{
  "n_layer": 21,
  "d_model": 192,
  "parallel_block": false,
  "decay_fraction": 0.823
}
Each number is 128 + 24 x the weight over its row's rms, rounded and kept within 0 to 255. Layers, rows and columns count from 0. Numbers have three digits each. The size before them is the row's rms in percent of the matrix's.

# layer 15 MLP gate, 768x192, rms 0.159, rows 411-555, columns 96-191
098:108086123129119150131093143074093137106093072151107132155151143102099168139128120161142109129131135107079139120151070145135084194096122108154144159116140127105125120144138139114154117125098103162117123140131091134080148164097156143138149134132156175104142120118140144133121142176124133129
094:153103082159146137152108117145112121133138141087140108147158116082143121102132128121137138087118142116091145106132133168128136133171095096184118135157144120167106129182148180117128151131146148115132100122154143172133123105115144135153181145159154112137123158135083102134155094101178103140
090:156133134122139149085146151119124122141139161160120073086131131103160121097133129104152111184086156109148181136104114121119131153109140144181133168063123093110105092094117158156158133121115118123113136147164139108137125153155139151095136142114153123128155147150126106090152135109121115089
100:113111110120136104148133082132123096140124189132176111115102149134113143166117123103156136129109145123120146129142148106123111111115163116066126150141112106177146112094149100106127143084170117133132186156092060142105112135122123086126151121122118111144156132110135116144141132098118146086
105:080119144078149131115134101146156090124110128117127097130131097142130101092085120165086130108116119095168098113175098124123129169143118183165156201115150120141107097128139097146128129071123151178130122104135128111120093126154101140109083167111142139128154121086087110146101109127131083107
100:153127120120126102123160149094133139120091116100122101125151131114099120114156119108129158129107089141127145171094159098148098106098201119135135101155136128122060160102135168143101141150120166114102138104085138160144121136109163122135149104111145121100151124129089128138134126135163124120
098:084119103160143131119097121154089117115125128107193119129157139118090105120144147131143136109126137088173124094107103181122112119148141117137078128124138108127185103138120094100142091142108116157143149131119146116142168129124118105111125139147149114137107105130148114113160115150136134128
095:111097102123149148108090139147071077157135126125153122115150117126120131129125125120137136108067142108146141148183126145140134121133118125080113102148143101161144203117093119147131153096125097092113130143147146120123130137115121090167205157129137116108127134121092078136099154106068147142
095:165137166130123141123130166116116135076127090156133185162077135092101106133115110136097123161137126143140155131141123116143106089158132114100097151074117120137119118150124088161129121143106124138079189111134095142129135140124167074082135100168123155126116108107143112128110145115136079167
099:111096073140150156122122172084128161120150104149164125135098138119195152110104137074119073085142160118124138115110114179131089159089132090128148136067101146133108110117124143104105124128089073087116136119131121071118130114155124119108120102105126103096165137153086130121121127108154115108
098:134103097111146152142106126128123085107082114131133174143123146150106092160136167105153137162090146175107143112118149085079121096144137158141148118115142163132154123182110141069105133080136144135129149056166139140132134122111091154096102153174164125106111113151094111139167122120103112121
107:145084081094111127145155086148105127139115169089133170164130143114147124085065166188140131133172142120148111134162132181143116102109130144098104141129134103102105107159147136093127127119169138119137132106129121117160121111095127140129126138119097130164115130102130126127109150135134104150
097:100111174186089128114107149132162146124168121126142110138117159130119110147074125106127143131081118137121157109108133144134137132123186164112108115105142165094172134148144096113148095121098117137097143126127135091120115106139118155115133081137153144102133137101144088143130151126160152139
097:131067116132075109141156119133125125146168133109105147159149154124150126136123142107142077185168142112134114141118142120139112139124157096142158117126113086152156169168150130129125137164097146161120136127128133129104140114138142163157135085108132159144132144054137122149174151108113103129
095:138139148079106099162159180118123101099108100118161136154152113126103092116140141157147145158103131126124112122141097153123116142174112131122154121147177120137122127137162077120155140151124142109149120115133132102095143134154099112141112160114130120170133123111139089111123136147108121146
103:121132114130124124171123163166132114105079133130128162081137113109161145168145138118164078160117137158110149112106145145155135125123129141140115162105123110111107126129130116164156094130092118137126127105119116136140113160167127160131162107127104122136126120134188148126144133151126122131
103:145097170139098112100194112131098103100139137149087114137139153138109123097094107088133083153103142092135136140165163141134120103138191144117138134156129176056165150132139107140116107093106132131134152112098117154147134110130150095121087135117089141122138101085082113127111089092082117068
100:132145134131118133133125134095116146118109149084079106094070087106073129059145114119097136115114117118130129109131173134117140123114175124179120144130156124149125114131137114131105093118137142117165145140150130152096109126113159150145130127113082112157151097166145119110142151119162094150
099:128133114112120116109162157115120128122098134104120101137107161126125136122108140115138117122116172064089140175143137126120097101201135105147094125130185119157142141114171114187149101127140131119088078099146144134126110119132128141148123119110092101124102142131125129087136145151111111103
100:111126140139081054106118130122135162087125119107140164133119114078134090123119106150116135101161114115152149143139120123133130130133142166162119134113129139117156146088139125155150113149131076178109128151137133171092113196109093114118140162134085093102108096131123121108145154122130141117
097:110120129125103145110151192156123117164163110105102115122127124104145183167127148135143109181096087117132132145128115128122148132123148123168131136162126111137093092084113119109157126162103115126112121159088084136136128141118097133141089165140108142135134103172103145122164158126130157143
100:102127099113088177105126112164102118117134103148096139097129177128129098122116135131129118132136106085124111148111109111110154122102128129148092113133157151160129127110137126138156122100151160141132145156138116157147132113143197100171144185162102136132064145095137118108151123144132095141
101:111127129124138113155157139128123134127102153110143111124137140138119092103113125127116082089142121159107091107131117100129136154124106143027151139168108124138095086131111124099131084144121103112107141144146119142135080136152145101120131142110137127109096144129160131095114129096107145105
103:114127195144150129099104117163158144082095079109135094094089128165144113112088139128099127145129081147104123119102136158069092100120122155138135149108127149124125082152125150147136102122096134137141136123112120128174137104180124118140154085137128136113138107120111121120095132118126078132
102:143121135140095091099132107096149133089115127156145131151101120122117108118120117132092153140136157170117166098178111131107098130131126148183138149139133132161107134145155079122157073123136074134147154069108114091113140118142168171131101138150110120135123162135137155114091126112176110076
099:110109186115135131160143079102114134148082087126129129100077141087152152121166114144146129147063130123125113146130122203104108129102126145107139114140098110083136108127132091136139141088159135144095102111146115150118147156127171158115120126172138129105127148154149110151173146145112113144
102:154133115149125134154087127129133139157140126112135138154141111131149118116116112146124175114093126129123117130132140133156133154159099108123103146164113126157153124156154107175101110116139128124170164108136105132155140154139133172088109144129105108144120107076138120134135144123169148072
092:123103083094182091131108155132125156143110109105122101137146159150131107103158080155117131158123084152136110099082134136157126091173150123136120140098169100138146138119115161130121146158109154147147190115126143106115121101092147118152140144168111193132163144135135127178145155095102156142
109:121144135122100173120165150143111112169091141100147132171145149105104147132136124108139128106112178131147127163095134130158102104162152160116132105119119126119168164134156160112154113145112131104161166138106126146177118109138136087180116165096151119107092119131143106093160152137151123118
099:134113098095109126106150157103159139137113129115130119172132165139096103103116080111112139148157108117127166075122106122152173143124148116114141164117131118158142130144141112091109140127155124141171116107181122152129183110146170156114159158092156105085105135121176161155152100097115125161
102:120114148123124123114146120137134140098090172141123116083073166131140131072097146132066088163151167092136137137146093109103138127086141148172134153110121123135118126101108144115110110175112094125115151108128139123142128097152139133116099111186140150141116061103143133087123154148109110154
102:102135144175160171112129092085134135142112156126145130150112145143132108160142112129139156122116141146112145132128151096137126114135129122160152114145097106119151157151159147137121124134141126146135155094107127140121135166145095123114136104131120104092137157103079146113152123159106133149
098:124113157120048128124131108173125152162108134085097118140128122104119111131162138195118108135108087113088106115142122165080110136139117170114127142137101137106118119166116124148128151067169113104160101159135129156149139078119101142140160110115148124153100100099119148120112122115162094161
104:132126124140119132118126156142080117154126131138123099090101091105132095116109103169135087113159140169101129133157134124108116126139146097107073122103149116146113135122129144138101107142127116117138118141134144155085107163163154122109120123172093097111122131085130156181167144096133139097
099:133162114135122096120100142126064149138122109133050149145139061099195133091100141105096144135133169140135119101104120111140140082125137118132086061132116121103104141148149103148108172145082120121131136157113150160152138151121152117141084090069089098145158098119169131117108137113127105137
101:108159078128146130190119140139095141132161184193090131135109158108166170158111104098123119133065087124133155092120171115159142134129123125132156140136131142157132125087116110111127133139137170124139142106160112150127107136112144137102097117100076140135166117093152139170104176117154107111
098:155143086109114128174109107159164107153170140152100129102117149075155143109129127116091175127135086098095163130119174111142150141123137171085114101153140128111108130092134111116097124126131116172105148160136150176097143146129170103121138102140151109121180153134136109176140125121160162129
102:161130121136118121123183136081097107143130145134134135161098167117104108140113167113117102141104133100178131102073087111149091118141126145136134184125120138102143132126124104148160072100095158092121096135147105119146125088112104136097120106097156143152108106149113157147129166149100130090
084:135105113130159112113122122129113124091134144147156145091148134117163140117136115130159084107103127110143081155102122125121121141147088141121105098130111109104129140129148153120136137138232105134121107172130146117165147121168148103117140154153116118124141129088098140140131110102131098131
103:197145155126158133166153115153116125120109120140092121133136096116097098146163108110112140118151119101122137120149144144129135131102132122106130084140118123131150071128119151100085154168085101134110134111153117172117099150107084128149183105131115147102112106112114109094142112124099096118
103:106141121140118090135113128139126109117146110150168156129138166152121147137142133137161090125084136126119110151154158126128114140125100115111150107149105150146157156139176098094156114135105124096158104113132175134130140157113094123112134129137118077136127125165134128157177158161136145098
098:103119090144094138139135121129099143091096099125077116153122186146138090178135095095128115129128106124124100130172099117157107131121109112145112144143105118152184116136112118107070158121108105150106109121102124119143203142132157110141111166112138153106121107108139145126145140120105138134
097:147126114136140118157107128184120119138179123128137152146123138115164131152101135119129092147140129081169136155139150123120120116114124102114132138085137124137129142093151135146138097088154116110146124145112145142091104112146145079147171127142144105089132152147123135095122133100125111127
099:079140152123132094121125158146143123146134128154158140135126154110153099128092146114164166139158124118161133148073132155086150176101124180096116173145129131153117140083181105106115115101118102093159129132160154126109176142106148131079118108141141178115179137139110145144126137126145126113
093:106137117124165121155134112141094152136103146173135111128156121147140144137118117124114140143127089092117090161117130091094149106109181122141069153133145141150101133145080130082107119125166109182106117106114149097118112131169100128123156132120164141080111103109119086146124117111097124156
103:105087117101112106126117105136103156133123111132128130147103157142111142115105075109100156130130156099162108156127119141175113071164141111135142132098144121122153143060109131067110119109127125141131112121112114134147161181178178121103134149122116160106105107133061114187141130140085144149
098:157123083140138109115097139112141073131126115142122090116135133075126108146093126086091120143148188151103121142142141120113110151171137148136126110138131083126118128135106121087156161111144123111150205101167144103102155081150128139178147130117100119096145131165118132127120182155121123118
098:116151151141115099127134113110162157127117175087170109147146153164116150072083147174121131122121137119127092115126090096122106127154129151149113096158094113136095119118094134118140134153110111129155161070114093133138129159119127112147103119131111138132079070109112117086141126168118139170
099:123137137143142178141130178152115132087136130134164137158136167134123166180133091121093146116157143116092144143101111138128095112092120135146134155168081128117158139122157079152096116117095133129131091155151119102138147111144111172134092131112111087132125111076090120105185112116126160156
098:131109123092142158159165118157120122129102112141126090103113148170159132134120141118162146137124111164104125123136152076143132098136160084125123116109116104119148122164149083132123098116157092128140131120122126166145087154115147122173114181113131137136123120114102176161108152164117104130
095:195110116139120141125162192099122120108150125112122120171159154118106111154166100097131120135129155148095156128120116112154096121126135122162152131086131131177116135112130117088156157146149103080135097088146113106137140078128132129155180112132154131108121096132105110135126128121130089122
098:113174140149119123140113082119136158157083114127126121113141168111159156108166132163156118120138111110104100128090135136127160153119133159200117155143139110137126145127125103119105088138132119117143127098127094155125149095111101186123092110143094138132107116115120145148141143115084175120
102:117128106145143114130148135179124155120136126114112109102120125121114170115122152151151127051152115096113084132143167138145093132125110125135127153169128142153081128133154160102099141143171119118160147117177153130099131112119117142149130170110138156171158124135158141081124149144125162168
098:160110142111149118136154098108171153151110146123104127110127157127118157109118121188099132140182085108122096096155124145093121157098090159165081182138117143132122138095088109135154063165129060153146134161109105121137136133117120134118156137176132139146118134121093123124144111135155150123
102:097128116105083135148168106118121139107139122127150138144119156109121156130046121136136108082100134094105125098120137107156163072099129122129148095156076103164067167131128101145156123125101116161113120114125098146129144138143115139133127098129143154119140142137113109125136072102136117175
102:167143116106109132147097106043137111119094164112145143157098113125090143133126123074131132077120088144140088120138160116169128144161146160122131124093141145084124120119179129085156090157130134148129102123076121191140146136145175124137112141145157083107131116106101118133117115121118145142
105:118104118106130110142105143154085102130123138115155099120150147096123103115117137123154130102125144125132138130076117118152188101126138104104163153116126128118088122156219129108165152151115155116157116141137091129107148143137102163126133120124141134128158170128146118163087122088159093107
104:120120115118176137126092116101145071108156158151150096163114156078126090104163090134145146120131097122125164089104154117150166142130127128161127135111133110143098162132134145148103142102153165115155121144138130140120132149115172110114062144137105084170081142101153116155139157107156190121
102:125112117075169177124133089140154125127164093143144092164107138098160136138107084147117093136161135138148195131107139116118136104147112171160163167088108163138150138123091122133154079143135163150124130129115165126119116137113069150122124146130136139122130113146088104108162107139148088104
097:123137134159135115102146141171117115090109106101102127128133128103122086126155112101111144106123117105156132126102122150113125104155141117168075099160161142154108165139111129144149129117128146141118135189136120147135115133124129106097146172126154131114151124158096112122101141146158108112
098:113137101126110133108106130165112185146115126095115172163081123113113111094096123124156137167155121123153168135141127142114122119127133140130157150127162133093139143138141088118158143157135134127143083112153167175102136115084181100090136106121081087117108150076105106143118162167122120135
101:155134110145147133130141162149162104112120115136103090108124094129119058112121121126093159167141113074113139083184127146153123152129098174089149132121124142105118105128113164116115149135085128154155156135137118124114073141118127153123068106119128089131103132150148126168131142136126114133
104:113150131103164114125113107147163133124146128108149129134102142113122098164113101118154153137118122115179121153131125123116125127130123195123169106129151099154119116137131109088152144157169148142124137136088105112111103141129136085114151144142137141099140126094133145110131106137138125090
103:143126109124108097081094098152167160141141112161107169119114162111166136101112065108115168130177165103144114120115133125141105090138149150154144124143162140179132080146114104108163138093128126113116119115117083146142137069103134122125136123070156136139091091124103160100116096139115137037
098:126143112130115105149181109147113077121108072110151149112160144134145145151090132132158122124116112128138178165127095134118116079139152110133169117118125144078097153125101135094150114108131112141138104178089138128137129129169121168140136132075148132153100157131143138145097099170135135126
107:164114153102116133113139119129099141146142097109174127133155131191111140162118153135125101070118112132126147142126132125114137156123164114163101166080141137155122104132156122091148130111119113137162086114180131105146107122148154156102154146139118121111132117118138143141123140118144122116
103:121119130124117172093125123143147126130106128137174181124140130132131146112126129141100161090148109120084164069118105113137119103129135114122088159113133113156130120127163130114088085162125141125131174125140096122148128075093171167140119153163123113133123129130180147116127155103152114174
101:140097087122133120142095087143140115126193132126107135123089139145133092145076132159107122136123110133098102130116145135129074148133134119165103104135185129132108113083144118098142092105116124127164155102137197150083123077148129092143103161121122120141141124125141137111132153134137111156
099:077127104106112126117135117129164103097159127081183169142099188169148150136173104132123177128082131093092112135139103149151131130132146140164181135133096122162133107136159113135123114145127131106123109136140142178144111119117135133139084106097125104118121093142120136139131134122165104129
097:172139111126151113164092123122131121167128118128132142135119122127100092153090179098132064103140149159105128119089111130131132163099149138120166115086113086129154113124100142133129122102099097113143113155119156143169109155165140127134126117195101153121119166150091157161125169145136140139
100:108154107118106104138156129155131160106086085129112083124104108138097146104117135128082079157120155104109100139135116133119146090181152133117145116075148154082140123141144112123143124127146125111084133148099125126116145130160119161122134149168111116109133072164087133116146179148127170143
098:101097123119093122122146115140080128130152155095105121117145118115140108117121099107116139149127158150134156142116175100130152157186125141145148125121134093154062132112123074079120136088098121118136130138141143129072120130108129126117103101118078141124141153123126123115166120110138112143
102:113126126142165105152139091100141173162123107129153123136069167106137096136113104113119114094134121091118165166082070144123140121142138157161162125153149117112092147155161126094157132103107115113125162146117135136126107127155159134149141136101182106120152107129046119129117119134113130157
097:122110085168153129104188120126128113152130116146140115143122125122106102190111064074120112125136090135123118117126139123102117076182109111172145125124109146144143135142128153117103146110133091124091105135113145182097155122149146147120134160125103070113128134135141124146107142126140150122
096:139133127171155151117136146120140115158109152189123102103163140139132149135149100100140113146081148130133181107099181090132115118123153120134143125100168117107129119190133139080101129111117108119146098128135108155118121127116115122140127139101175140145097140124108137115111110117185110159
100:090095131089129161109144141155129109148118121144110132140090122111157151106100092139117121092143149141141103125123142144103131083123113152130156129128164143116060099123120163107080106149091075105129131121136111161091122122058147188124153085124120129120136136116138124137107146149099117079
100:101175123082106094136121130172120104138136156105131132129161149100146101093129114175102144113152141144135107127144107161147129107142133084142106139103093119127131164145110127130177105104167146136145119140144119142122097121141198093096138107122152151139141104123154161101107128138107183116
090:174099098111128154132126088122130146137158121147132129091146099120155123127129125147143082084173086170097115114107097114110145118136112133118120134202177138147123095095112136128114097148115089161108119090153133100134126139148114172124175123096122123071081114131122087099093163137118142117
102:122112122135087102143163107090120127133110135107166114112174099120088135108122133136190160110140117154154102143118106118134128136094124128091131115152105162115124118131114089127130132102152189102116139110148078171129133123158126068131114149150101113127142176176113095154102124137094121183
101:112096122125131160120124124136092128091130105120142129087126117170130126147140101128122156126093145085127154127125162127137120132123120107136142088135144142146182113152127133139181086135094075144112131165129084111126128103162132119148132167164158144151153146116122097109125156113157164157
100:120104137106125145136116152150106147158104140181117097122158121126118128144120158131116130120129120163104140108126179093132139168094150144092137139150129115097141140158153144099122135171106156170118112150150117120129151115132129165140121142154141098128102109161144141137141097100063140159
104:102103120144151147095129150132165137144130096092107152102117140120166118110167158129170112123116149127116182093107122158170161125150112174156116142143146144134114130145137159120105114184122134147134104133129106119147106132165145152068161156157132100115093116086110142132165121146134109087
099:127142087095125133114100156128135127138086082134180142090142165155122096107104123088151143110118112088086176150137152156146103130117132109086137115125139115136125105113145123139092145177106110123127108092097169131141100111105147118121164122088114130120112142099122126143175143113123106107
101:145146094140141158124107143113125151093138172124101128111141153078122147107137124143106114155141125140150122118125071126130126181178109120099092177102102121131133140147130090104131142130129100105134109146164096120107113142154107127112163093103137137104134109139158115127143123157125132095
099:086097123128105141112155122095118139119124121129111169112107071157148118088141128121095123082098122101114114117145147092102116113176154134125078086098166105113144135128129171146141125138141075122147133145114154173164153159146111162145107119112139139153118092123151125172150133140168110114
101:139132143119133134120157143093097098145125164138128128085117176112133143116142122122074122129121147099142121103151130159091135127116151114128093151095146109117169130117152135159138067080170176174125089110127148105125131103130124146139114129150141127122130131109154164153186163108148148121
101:094148139138106136157116127125142157106122132162134101123119151142158112113119112151109109157100120120126161124118143140080122149140130132103134153154108148137117137135131107184142121121108107141098176119117167131130069132132122178172153122150124129144121164118103122145106132171141134108
098:141106088107150116135094168145132110134130137069121133102153111190161124147181133122131097142094139097146112128118133125142125152129169115105110149128115133093163109173133093144149123183116142119182153070072124145125119135150104125110088125134060138116125123138136128105125145137151135123
108:091074094138120125109121172125152107145128141121155090117110144126141105137115118134132088109114111111120102102134112140125109098127169099143114098118099119157098135146131174111120132204097168103110114171113139131137085116116151148123091141146120107102098114127143096138152112136115095116
102:106127139088144113130099105122127094090100119156086135118150153130148101146141119127156161144159108144157094157122099148115096087166134143173108157100157106125116143121119137104142116137122148094131139085148107133149123108152152125142143141130115103161112143125106116170154130150133083189
093:142099134171110103175091145133155167119127151149118119134164105098129135166078108102102127123146098125111110129126112155147106103139115096114160171134107150126095082140073121154123128144100156111092151169079137101163092136135093123128091130127146091129151120104140093159111118116097174121
099:130146148083110127123103131133107111121138108098145111148105123132155108167125141157158106117154111106166151114125130136114126184126153161119173133104103082131129127151149192091087123116127123135150096099123161142145109148086137125103150137095147098152170111125127141127098095158141092175
103:133131151075126126102109135127107135122136154150159153155132072173158101119153124124146125149152135138126157127127127140156187166139134121115133145121120151130121141156133057123152121159107127138140116091054106109144091089116121163124176139112158113129137143088081116151111096142128178116
100:076118138129136123121200151149158119168086135105127135119107140161161160076158170125104138129150145070116098104133107145115114108134147113109118122102104179176121143115139120104131138096136135125127101168102148103136129083134170125123141129131138111151123158158133155128126098146159133124
094:132130122143132102168151107126118109136103095118153103115128083128123131156139106132142135138161117156128122085129118121095114145138195135101139123116142165090142157119104130138100165121117147133120130148104102122143119108115113137155098098154154116118162158130138163106122115117087141131
091:124151136185110110104132118142147123156107129078138162146141115115127137173086115149168167100079120132134125082104099110139125090147132122126110130075112137150152101104093086131159128135116136107137140119109082150090089107128132146144102183120119147116185123110153159161116116162124150151
101:115145147091148103144168129126113162167151148119111125152134173126148098132114148172110134095163076129139138129175080107115102159132123184127132140137132111165092093135118095144124109166083149107142101131111139152138078126124104150100150099118125127141172109135130136114141159141126119096
101:135133133101137121097089178138139137144099102133142139066102148115111142112105141128105140107132131112134108127148098115106121162120153120106101134094154158159130160124138060172139159153102152113167110118156144132104108104130120132135134117095132076098152126118162132174124139116091171108
101:138163095088114127126157152091109139115168135134168169146153137104158093119147138095055132172141137100143162095119112172151096134130180155153118141090118136130125103104138154149151125134104147142102112121086143102145108131145137116097133141137131110136127101151127150110115129125084155146
094:145099162140138144159116098104083147130123131127120179070154140119148103163091141106125117087133102145095128171130133107114123135139085119109162145105139170156123084130074135123167084083126129129176124128189157118115089140115100130145198101133131122096131121098117087114103121108142151126
100:134132110075143113134164124083121152125128098113152110151168103121147119111145123137082138142092127105093146128112104123127128118161121143129172120121131130143117121131112167145112131116126143110132142114145120120122085162131167109098180127103152109187167099154160115144170210116136128122
106:139194118116152124116085119145105088143144119097126140150136115166036110138107101140157151113121101148141153135121115141142106123145139126146144131091136126163126106146123145130151141099099120089078143150118160131105130148099140113068110138122125168133117137118137134142138089155127163133
103:147121151145091127190152128108112113154125111119186160170114106155156120136125129150139134121114140120108135112151179094148109120145156098117150129169063118129135180158155132112141157129114139147127145108125091134117139118084130146095134117125138097140146118149080160150118092106132145103
098:120139137096155130165104114087150128139134149135126126135107107124130087156137141086151123108125163105095167110138086170152134158110129174118119122089108115135119097123125117150147103130120156085121137116106156118164135152138114161123096143137131089138126144176132093150146136097108160158
097:156115102117110163111122105124150129140107121139179090096151185135090109118166101089104157076126102103144132120168142155124119115167142132126108133139140140139113162165145094116117122142141094116147133086134150127112123092144104109106119105137139152148131138116109128109179105116138118191
102:094169110116114049142101130158173116133126128115143098156125156167140135152113109145151131122124107155123091153119094141134126137127115113076097153103110110111142148148131098113134133118126134151136111134109113157139098113111125091125118110113059125109129124109120141101131110145125125137
107:102096098093134137142129134104147112132135095122155079148103085129104091125117144144128114130149123133093126113088120157144125167113144128095135133127134103124130136125126130134154125125134131132080141129135158124145129101084122110170128098084105149128139143128170138144139147145126093209
099:077094173125102086119126163104118118168144138144145127134150112121124119136139100130183173101144158148106123168149177081146141123143133147097122138154136108134099171133120104144095118137148118162106113109130138162101104149171138136138115093121159129113110133138131175169189125112102123119
096:156091145127112099150143156164150149099133128175137119163156145128134160111121134122111128099122121155161124167130112101142135163119144110172125124079161119130109116099102131142134146116113135115144150128137105131127122113101117127153125106098113132146171119131097117140117081173113123092
091:137122116109119104141106160152168148107066129148134121142079162122130133097142130130158099061121087132118103142102125116156179169146096156101118085128115120124090182165150168140172140161130124115123126160133112142149102133141140124107143179125132145086143126165118171123154143139106124134
101:102148138083132115126112111124130144098100165113128110119163125116108156128095100120151172153147135142084118129102129090120196148107166149142141136149144111097129144137157133120132144103156125148147112124151129111139111115164159121154121120116115106129092140154152144109150151137113129139
104:145119114159108110120116136116109115127120103133098108149143133144183114149125150190177108148096143118152133130135128141130131106084120119161124129106119153146127131166111119095121124087128107180152154176141143125152080094116128100068143127099128171118116147130129153120123081127114075178
091:102107148114148107103139130148121164108094136122122144134077145105135108080130160119096120124130155102063123147150100127202140155109124129144182142124159118142128151123152105069163120128179102126070156112103128135158121131154126149113114141145132154114136160088117126144155117138174117147
094:101119095176148131169119107107124154118115179129102143155070157108154194129154127095108141103070123122133127154111093181120101131151091122126097118113110112099153122136110131142148121134118118117106130135139114121125182142139129154106121143113135078130138090126135159104134120134151111148
102:095101156114138136102161122155102144146111149111085113108166136168121172108130141127116140095136157136136123106164090155059148136149185127106105141105129160152114124124100096141144131067127164151145123118130100178146066128152137125158125113184110105084135114125145138083153149157159166116
103:132124134106141170136156130143125121120107134111152113127108156143134142155132095090136132088088096123143129128130175090112159150178139112123097154102121079074096082108117149076184094104120123116189091136129125125126119123151108161118138118130153147130118138079180098133156176115149136125
098:132112168109142105135161177137123136156171118100152188109180127126129111130090170098108100118131123110123152157121093130093142151112145095133107110116120161087154135141104105146111133162099134134172120093096141099111152123140096100136119122141191112093102089171127114104173172121150131119
098:112119105143128110094160087132115150151158115095143186195148140105163148101147135149127145150118100108174170075130097171144136128145105124143104112104127103158128139128153121136136114115136108110143129146134135109131123161152089158127143088096135158143161119129187135116121102102095137103
105:110132083105150141124134108134101115129181149088142089149114161132112097097078097104124162094111148108140134058111135127145095113130083148114164126122157118117127105120123109130113127088122106142172169080148174154161131093112157131140127114107095109110158184147201161091096076143112130075
098:101141106107118139103140121155132136134143120157101127174107132106143115150087112091093136119096146104111112151107135140141157086121063156163118142142156135124120101102188122126148110157119123114098143135096106121077149102160142109115078148140181113095116139138134127138125122160179119161
100:134119116116072138141096132138119131145159175136138159106152149157136115139110126176130159116155139104135119161109150144137161129135142122108146098145166126128125122149079084123117105110156125113121144100113142114141123152111147166094128101152092116135146124153119116108094181114173124121
101:134110153137085122137071147130147053127096147113101057175151141122105100086147138173115112188123136144106130090109148135103124117196167095147088125141108115088113126134114106113113109114120132154125147076151115131111116095158131160122127134130141125132132137127115134129105121085138154137
094:094125105126156116153121120106128150155120133083150081132128142141164108120108114146123122168127130118133144124144152112120136153125139111146178167090100132122109104138146149102121142111153131157128086146138177129089106122108153111106079117093139124112116130100106130115134090164141134172
093:159123159137136129128143106108125148132154088093106093188113124134122128103144136149122096116148086137081109130121110124093146129081106113152162148164103124110130131160142152097115114151129121136086125136101135168093148115129113148131118149136155113094110121104149126112112124135130121115
102:148117120119127067138184118143119112188116133085116106140131188146120115141136163146154098140126140164124119150135104095152094133080125144131131090114115144116129145131160133122122141124140104132100147126116103145154095145113114155132132147179100132132143118118128133127119189116078132151
102:077086115106129108116142129149112105119127122161113102142096160148113138165086139163099105127138141120086134155173125094133145121173140150152113169135124174167116135134122196129115130110176114121147105125172105154110143099135127131121121142136163117071136137156174130152093154123171116158
104:126086117127161166093142081095165123108150110147140152164116130165095109122126119127105141135095150169124110108153132139147149120198156131145145155148172124126166091117153143120125155121125109124092153158133133115137097084086122137147157156141134136120102111123112095192160156104114131147
106:123124134153153069120128097124119163152101138161157157146120147100142109104147083135108147146125123160107144135111116131141101144147176143127108163110084120121132094094125150160171116107115126174125118104120112142147133089126104106152141169144116121107118124127078081137156099128106121154
090:122129156138168155157100148080125091143138113104135106124172136131166138130123145150119124166150161176141154129138158139129159165115158108095136164117093124151143139164123133124100143093123138135091127108151103118169169104115173136140110127140106130129130085101166125124171190137133141111
101:133120090098116115129136091131157132145101135112123136137140117161141116158095140134115120097143166138130132119163157160131127163180146153196084126106132157168135154135139091117170127146071179119111104143145106121131114110128151118124162135113103134094081116161129084128147050159157162132
101:127117112149091119144154139131082124126111105164123146064108130133113083118112164159109152130121147138144139121150136068140129124158134129084111149131126133150150152123125163110138082153090146175135101128116162137106106110194142136111111117139167150130114094126144113129139157098120111146
098:123112111091114153129109169143150160093121077127159100093157138130122116122119178133140094097138080118114083098115178114135101135142086102120143123111161053136146113130126111128130142108131127141141122143118112164132108125120158123109122129131123129107125117133133123109158138121106142099
108:106127111135133108145117099135149151112154107112155131121136120151110131115041115098115118137142119139137114125101158146148152101140079113125111142150120149106119140127171128152122085142094096151106092179126080147070128097141100118168126128121168138149111108099090146132116113107101124164
098:114126097153124132112083161121120127143124069111179154122128129141115143127168137152113141149142111144143140127155128138166078171119145106143142135147176133112149138116107100133171147198149119159134135157112131111085130142089131197141166126112126105076122121139149107151079098137127114100
102:174109157117144108200111176170160118103140125125109153181129132123105070133091102108105104107150128118136182121108097115129149071108131163094164131103125134108165126148103102111128153117141129103120124116103116133137107112160131135134137156119152159118115110112151096134114142135085108173
096:141159133142139143155159095152159101106106088079164102114151165143145127098087137130067164133108133145157110118128121157136121165099178126094137127121119129130113137106144115147126157155124121148098165086147111129122162154102127110135085118077142112119134107110184145140127118139135120119
100:155112126138177140125094114088126145139174132117119100146118157140083138114131101101097127140153088152154154123127147137103140113142126143162122146165146130151130116091135148071107143144082151132164149170151133134103106123110121164165106155150143125149212143134094131138135140106122159110
104:110135118122113160119118085134130113119137144150167107119111125156128133161138125120102116138123108117137133118151116151151105140106085119146103078116125157115114130130123145107105124158104158093143137119102107124125098071079138163135142101115102105081082131106115107114115138122127144154
100:130096123171113105107142154135120201102137174155149110115156136144104114145115120136103144134120156162129128070141146165171119129102175120163116154153114129164103164099147112106146100145143142115105121116134136119150126120111115110150155135147132081135157135102130129095143117104132162102
100:107093165137140041153138144070120141167100127124164147123128149080115129126170120087128139152144112159124147130149129125091116166119097156116120153076147141156132101130131131093140107111112137094137115118138126123090127137097104134099143129139128119101148152150154106109127124140103092141
099:105133112112099173141100095113092132134099125100126125100089138137145115118109123080124106113140109108131134108111155130159131139164145132140105160116103119140126146125127140092132096166166135119126126094140121170118119126162147173095127107167100113130195116146131158152111114093125115103
103:130136137138131141110096151143125102120119098128149136104130184119095115110090099112107132164153097124137168109161154132131111131144127148084164153139135078153165118121176177139128132156069143144106157135104118147095086107144156107118151121135149130127147129152129198095136113096084137122
102:150143098084144123146125116169123141108125090112137148132102181144139100110135160150083111137116131117123115090097102131086157129158156065130151139110124153137138129139140145178101123086126120104154098157141132122127125143090108096113082053085146104122115133126143109120112127135112147073
103:103135118129089137099160099138120094116171172112160095136134149135126103139116131114138142138113138103142125092106156136106113140107114121163139141134119165147122143146112161083163130154117128145134085097157114166123128102124112120097077122107167101080127130123139129146173163117131111162
097:091095151120091126126117152127087085125097140125123159124156128077117146135098155066112128141152137132116114130132135139119118080099129156097115099166133075109153118156124145134129109115127166159140133149117094144112168153093121184163133139097179079121140149162133125121147097122091143130